{"head_dim": 64, "norm_place": "pre", "attn_scale": 0.125, "init_std_down": 0.0028, "batch_tokens": 131072, "doc_mask": false}
Each number is 128 + 32 x the weight over its row's rms, rounded and kept within 0 to 255. Layers, rows and columns count from 0. The size above them is the row's rms in percent of the matrix's.

# layer 6 MLP up, 1792x512, rms 0.0476, rows 807-819, columns 0-127
size [106 108  95 105  97  99  96  83  95 101 100 106  98]
[[116 144 132  79 165  99 151 102 112 129 169  97 141 118 151 112 130 121 182 130 117 149 113 105 123 131 130 101  93 140 159 193 170 132 138 114  79  98 104 173 141  79 100 157 153 114 137 127  87 116 197  95 119 155  76 158  87 114  87 184 129  54 103 143 130  80 154 167 142 140  91 120 136 127 142 158 151 134  47 122 124 154  82  82 163 132 132 126 129 156 181 148 107 141 102 184 100 134  73 148 109 143 105  92 130 181 145 126 104 126 100 173 125 114 142 158 140 122 102 140 148 126 132 147 136 131 121  79]
 [ 45 140 145  36 197  59 152 125 166 145 171 131 146 123 109 105 147 145 128  97 145 133 125 114  75 145  92  57 108 120 109 108 178 165 136 179 112 133 124  72 145 146 108 111 158 177  99 134  81 121  72  95  82 116 100 135  83 179  71 174 112 106 127 101 152 138 160 140 121 140 143 110 117 179 146  64 143 141 142 117 126 160  81 139 132  92 116 217 151 164 129  81 123 132 162 105 121 177 158 162 124 111 147 123 100 161 142 156 137 162  82 125 128 121 141 141 112 150 109 108 205 174 121  65 165 124 128 153]
 [129 158 150 117 130  88 216  90 160 102 112 173 146  63 116 100 127  84 158 119 123 115 136 117 133 102  98  64  83 197  88 163 120 136  97  86 125 111  74 180  88 102  95 126 146  95 125 110 110 139 179  81  60 202 118 162 128 155 150  92 144 157  74 153 127 145 162 148  92 148 112 147 111  91 134 104 103 145 168 151  73 131  77  70 161 149 128 159  75 135 137 173  61  98 101 109  75 166 142 135 117 159 158  74 141 146 116 135 120 135 145 158 139 100  95 178 114 147 104 104 112 206  94  69 107 115  91 111]
 [146 109 143  96  79 128 147 124 168 124 166 171 149 113 117  80 115 117 162 104  94 167 208 158 122 133 129 142 145 121  51 154  76 128 109 129 139  57 125 152 117 186  97  83 145 140 121 126  98  59 103  79  64 183 137 178 163 126 148  76 154  82 124 160 117 123 117 147  49 168 134 121 190 123 151 120 109 128  88 118 121 124 130 152 153 116 142 178 137 119 112 119 123 127 173 109 149 159 144 137 101 157 170 126 126 169 148 151 141 117 165 180 134  99 106 164 128 124  99 114  93 122  98  98 117 175  85 108]
 [175 124 193 106 111 161 137 138 121  62 126 136  91 115 147 132  95  85 120 132 128 187 159 107 160 147 134 115 132 252 104 126 106  95 161 125  99  78 119 169 121 120 127 154 110  97 102 140 145 142 124  76 129 131 123 143  69 129 151 115  96 162  89  96 187 188  79 137 175 167 142 163  87  86 170 139 150 151 126 105 124 118  98 128 117 102 135 116  61 116  93 175 108 101 104 137 110  95 157  78 157 142  57 120 145 143  60 100 158 118 118 161 119 186  89 129 142 104 140 191 143 142  92 136 146 116  93 131]
 [171 145 143 103 132  72 169  89 156  99  91 166 129  69 156 103  96 142  83 113  89 180 145 124 115 128 124 106 104 204 123 136  61 149 119  94 107  83 169 148 130  99 100 156 181 130 142 119 130 118 139 117  97 210 114 165 118 138  97  84 162 119  98 120 105 135 168 173 106 126  83 128 152 148  87 126 120 153  68 183 120 149 143  97 107 154 135 216 102 107 119 133  95  65 101 122  53  71 136 174 117 139 134 111 154 134 151 115 127 122 115 155 117 120 122 156 125 155 108 132 156 113  98  73  92 114  96 118]
 [143 189 189 134 131 119 140 152 136  71 145 171 162 135 188 121 203 126 124 123 116 147 151  68 139 152 157  99 158 183 105 152 124 109 116  68 131 115 124 198  94 124 134 104 135 126 105 100 113 105 156 105 124 169 125 161 100 115 116 117 121 109  82 136 142 129 164 151 138 118  91 122  58 136 149 118 147 162 145 124 121 138 116 104 128 139 182 169 169 123 178 223  93  85 162 145 148 161 125 142 105 164 135 107 122 134 108 108  80 121 193 123 145 107  95 134 109 144  98 134  27 180 101  69 168 189  40 109]
 [ 89 112 122 164 152  71 142  92  86  77 144 133 120 120 172 118 155 144 160 110 108 131 110 131 100 181  87 134 127 192  54 138  82 173 147 198  53 124  62 140 161 122  67 129 120 117 220 156 100  90 134 157 137 159 111  87 124 167 140 148 103  77 128 156 143  82 119 118 114  86 116 170 187 122 126 109 127 150 122 142 166 173 157  98 124  90 121 135 154  80 144 148 139 114  78 158 151 149 147 119 143 178  88 141  99 142 154 223 137 231 122 109 151 142 135 182  33 162  75 126  60 133  85 138 112 130 155 118]
 [147 164 176 123 117  90 137 173 106  53  69 195 147 134 145 132 117 126 148  93 105 151 134  91 126 112 130 100 179 163 153 162 152 155 127 128 118 169  36 121 103 128 118 101 162 150  98 112  97  99 132  98 143 146 110 136 114 113 126 110  92 160 135  89 136 194 190 158 102 140 100 125 149  96 118 145 118  94 105 155  68 124 134  74 147 128 161 116 130 130 204 167  75 110 160 127 156 140  96 147  60 225 165 120  65 160 130 113 114  81 146  74 152 137 136 122 171 147  63 170  88 155 117 105 128 165  92 133]
 [181 152 145  63 103 156 125 163 114 102 117 124 116  79 172 107 122 113 255 113 145 189 140 111 130  97 132 147 151 194 120 147 128 146 101  95 114 107 140 174 134 115  84 107 124 135 135 148 171 148 126 106 133 141 107 146 177  82 140  65 175 160 162 171  87 111 155 162  88 138  97 122  76 106 158 130 123 164 116  88 142 153  89 131 143 201 173  91 169 100 113 135 107 127 173 145 111 125  98 100  83 109 133 145  83 163 196 108 107 133  91 113 139 129  82 114 111 139  78 100 135 136 122  53 105 129  69 106]
 [135 157 126  87 115 150 156 132  84 116 154 177 143 110 121 119 139 144 159 143 103 131 216 106 109 134 152 107 131 121 110 111 166 215 152  52 134 135 131 124 125 108  77 159 135 113 195  97  61 120 187 111 132 195  92 149  92 133 164 146 171 117 155 128 169 141 147 161 146 142  97 115 171 138 151 124 154 176 133 158  73 139 142 114 167 156 141 136 141 136 129 143  88  81 119 145  82 137 105 143 106 147 122 111 118 130 111 114 150  70 120 161 135  98 122 135 107 118  79 139 116 139  92 103  86 120 134 106]
 [ 79 147 139 144 138 162 120 176  96 183 106  99 112 145 127 104  98  65 139  90 105 142 142 111 157 118 137 149 127 109 120 138 180 108 163  91 100 129 113 103 116 194  85  42 159  88 154  95 117  76 163 107 115 159 110 144  77 177  61  95 118 102 147 107 168 151 129 137 163 142 131 141 193  96 158  74  74  83  78 158 131 124 135 102 110  74 132 102 117 152 157 133  86 143 125 162 109 137 151 144 144 112 132  84 146 139 123 186  72 109 150  60 138 156 119 159 151 121 118 134 132 119 129 166 153 103 120 116]
 [ 66  99  86 117 138 135 127 147 137 126 127 150 104 114 145 136 164 114 112 114  93 131 120 112  71 137 168 120  94 131  77 104 192 128 114 130 139 128  97 148 138 199  94 147 139  75 117  92 132  72  62 110  88 173 147 175 151 108 133 129 139 125 179 138 139 159  81 127 120  98 140 138 126  87 149 104 142 107 167 138 133 125 147 106 127  89 188 102  45 104 145 121 115  78 180  70 130 134 154 126 175 133 111 158  95 199 169 109 147 171 132 124 133 108 142 107  87 157  95 152 123 195 104 139 104 153 118 141]]
# layer 6 MLP down (transposed), 1792x512, rms 0.0321, rows 807-818, columns 0-127
size [134  85  97 209  49 106 107  56 125  62 133  92]
[[141 128 128 132 152  90 132 189 153 154  54 169 109 153 106 127 105 136 105  68 110 151 184 173  80 159 129 137  63 145 115 127 136 131 176 151  74 121 158 119 155 107 116 123 150 143 157 138 205 119 113 123  98 165  80 104 164  97 130 127 157 105 151 126 126 148 117 142 177  66  74 139 157 161 136 106 118 120  88 165  69  68 190 129 147 112  85  88 147 104 130 103 119 100  74 111 179 124 106 130 119 126 167 175 176 131 175  97 163 122 114  97  66 194 171  97  83 136 120 165 112 119 150  48 137 144 153 115]
 [114 113 154 147  85  52 150 102 158  99 133 131 118 147 177 179 143 121 115  98 103  51 107 107  91 111 115 118 128 128  85 130 145 133 123 145 128 137 134 124 138 143  66  81  67 100 129 110  88 161 108  76 141 173 142 127 154 120  78 158 134  79  86 144 192 138 111 113 152 205 125 111 148 149 146  98  80 166 105 100 201 144  82 119 150 125 138 188 227 154 156 109 141 164 112  90  91 178 119 106  50 116  97 146 130  99 163 142 114 149 148 191 143 145 111 117 186 152 153 105 146 176 166 111  63 114  65  95]
 [135 150 113  58 146 172 143 129 161 134 115 142  97 139 131 132 111 126 106 149 184 146 170 124 118 134  97 139 140 174 144 145 103 115 161 107 133 114 127 180 179 141 102 119  69 137 146 113 147 146  96 116 151 139 114 164 143  71 143  91 127 182 139 122  96 138 132 148 141 117 120 130 122  88 118  63 101 158 115 131 125 149 188 155  54 171 108 103 163  89 148  86 113  86  65 104 110  73 131 146  75 137 146  97 127  90 173 125  91 165 144 118 106 148 193 120  77 137 154  79 145 182 120 141  74 104  83  98]
 [190 111 153 186 122 140 124 176 151  67  86 151 158 141 120 136 116 139  54 184 110 117 131 152 103 164  83  86 114 169  89  83  87 168 142 101 123  97 131  92 111  86 109 170 111 206  54 214  88 153 118 146 149 159 153 100 116  67 120  84 115 123 150 111  68 102 109 103 152 142 100 113  89  89  76  83  98 121  94 153 160 100  90 158 107 148 142 130 158 106 145 117  87 118 119 117 136 105 156 124  98 168 171 159 140  97 159 142 165  87  73 139 100 120 147 120  96 118 202 176 106  97 160  53  79 148 160 100]
 [137 139 101 189 130  92 153 118  93 159 142 144 122 147 118 165  63  79 154 134 113 103 149 132  91 141 162 172 150 123 141 147 136 142 120 144 165 142 115 131 102 172 167  55 130 148 145 135 163 101 135 137 125 125 116 193 103 194 177 139 148 195 138 102 106 135  91  65 146 180 160  96 141 156  71 113 156 111 153 135 156 114 125 119 146 120 150  80 166 125  88  67 142 121 108 111  53 129 116 136 173 164 133 139 137 123 103  64 189 184  67 104 122 168 144 149 128 152 119 128 116 126 103 121  71 143 110 178]
 [140 145 162 135 114 137 135 142 102 117 121 127 125 101 111 106 170 127 142  85 119 181 124 113 131 145  75 163 125 130 156 146 126 133 150 111 181 108 105 143 113  47 203 168 152  98 157 160 125 128 122 172  68 130 152 142 133 139 171 146 150 115 158 125  92 138 127 152  64  71 114 151 107 123 149 189  76 139  78 168 118 170 159 124 110 202 112 178 107  81 161 143 112  73 135  98  38 130 163 114 130 166 207  89 106 123  96 100 125 135 109 149 151 124 160 122 127  87 157 134 117 113 129 141 107 116 115 126]
 [114 150 162  87 151 124 138 186 178 121 148 145 143 151 136 138  71 151 167  45 112 121 150 142  86 161 150 155  83 148 126 150  99 173 121 140 192 172  97 170 142  76 150 127 103 120 140 147 180 175  99 161 162 100 127 132 128 161 111  68 163  98  89 143 147 152  86 118 134  88  82 112 104 170 126 136 144 162  94 148 189  81 155 164 169  68 160  84 119 131 115 122 172 121  93  78 133 128 102 117 122  55 126  83 141 152 166 110  99 140 121 225  99 135 102 116  73 148 131 177 124 122 136 120 137 146 102  70]
 [184 153 137 158  99 111 148 119 158 139  93 116 104 126 129 126 191  39 106 122 166 156  87 166 117 105 174 159 116  25 131 125  94 121 109 108 141 152 120  88 103  93 152  98 154 153 148 136 114  95 214 106  90  82 119 140 158 119  98 112  82 148 115 125  84 199 182 100 135 112 150 136 118  90 161 187 128 121 155 111 154  86 130 153 103 126  72 166 116 129 148 109 159 110 170  75 117 104  93 127 118 149  51 143 147 123  75 137 120 138 135 127 115 115  87 106 137 127 144 138 110  45  99 134 123 125 191 146]
 [ 85 128 153  48 100 173 107 173 144 201 124 101 134  87 106 160 170 104 113 150 140 136 147 183 124 144 153 131 104 150 107 154 122 102  63 126 117 141  93 134 136 103 100 149  93  97  90 110 167 156 161 152 141  96 130 158  87 155 118 151 110 104  51 147 118 141  61  67 121 134 145 111 158 147 133 138 204 147 109 129 105 155 156 129  98  96 168 130 111 147 142 146 117 143 121 110 141 152 141 111  91 125 149 100 151 177 109 161 105 123  93 157 124 168 130 176 116 126 141 180  99 162 130 125 114 153 118 122]
 [ 72 129 103 165 115  93  88 168  98 140  81 129 148 124 114 107  91 147 183 164  87 116  83 108 135  77 123  68 164  95 141 125 206 108 158 109 167 168  58 167 104  95 128  96 145 158 161 108 126 123 113 140 132 118 127 149 110 172 155 122 124  72 206 124 108  80 135  94 137  84 155 101 150 144 137 119 111 176  90 112 190 163 114 145 148  69  94 142 107 159  61 161 121  93 165  71 102 153  94  95 111 108 161 113 105 180 116 147 151 209 190  90 168 105  75  95 144  70 134 134 164 153 136 206 155 139 145 162]
 [109 144 129 109 144 172 141 109 149 167 143 148 140 118 125 119 143 123  64 135  60 111 101 126 142 115 127 196 110  96 110 154 105 134 122 128 175 174  65 101 185 135 199 190 167 118 166  97 187 131 123  98 148 145 160  84 122 110 111 161  93 161 177 188 161 157 103  94 154 182 132  91 180 119 145 113 128  55 101 121 134  89 138 111 114 101 152  80 138 158 164 165 153 126  95 123 137 106 113  99 130 133 156  82 128 145 135 154 151 169 114 115 136 133 101 166  99 104 149 147 164 130 123 165  97 113 170 186]
 [136 130 139 116 148  85 106 124  90 172 113 158 112 143 163 116 117 172 131 173 120 109  87 170 130 124 110 116 129 117  98 129 157 154 118 156  96 102 108 151 102 168 151 122 148 151 195 164 108 149  71 166 112  66 123 108 142 114 144 169  82 155 148 161 162  85 116 133 140 107 117 138 131 121 165 101 105 140 108 173 134 112 114 113 189 119 186 121  81 133 129 145 124 178 117 107 106  74 147 122 119 163 129  95  83 122 117 148 129 129 167 120 125  84 148 139  99  77  83  64 177 129  94 143 174 152  88  94]]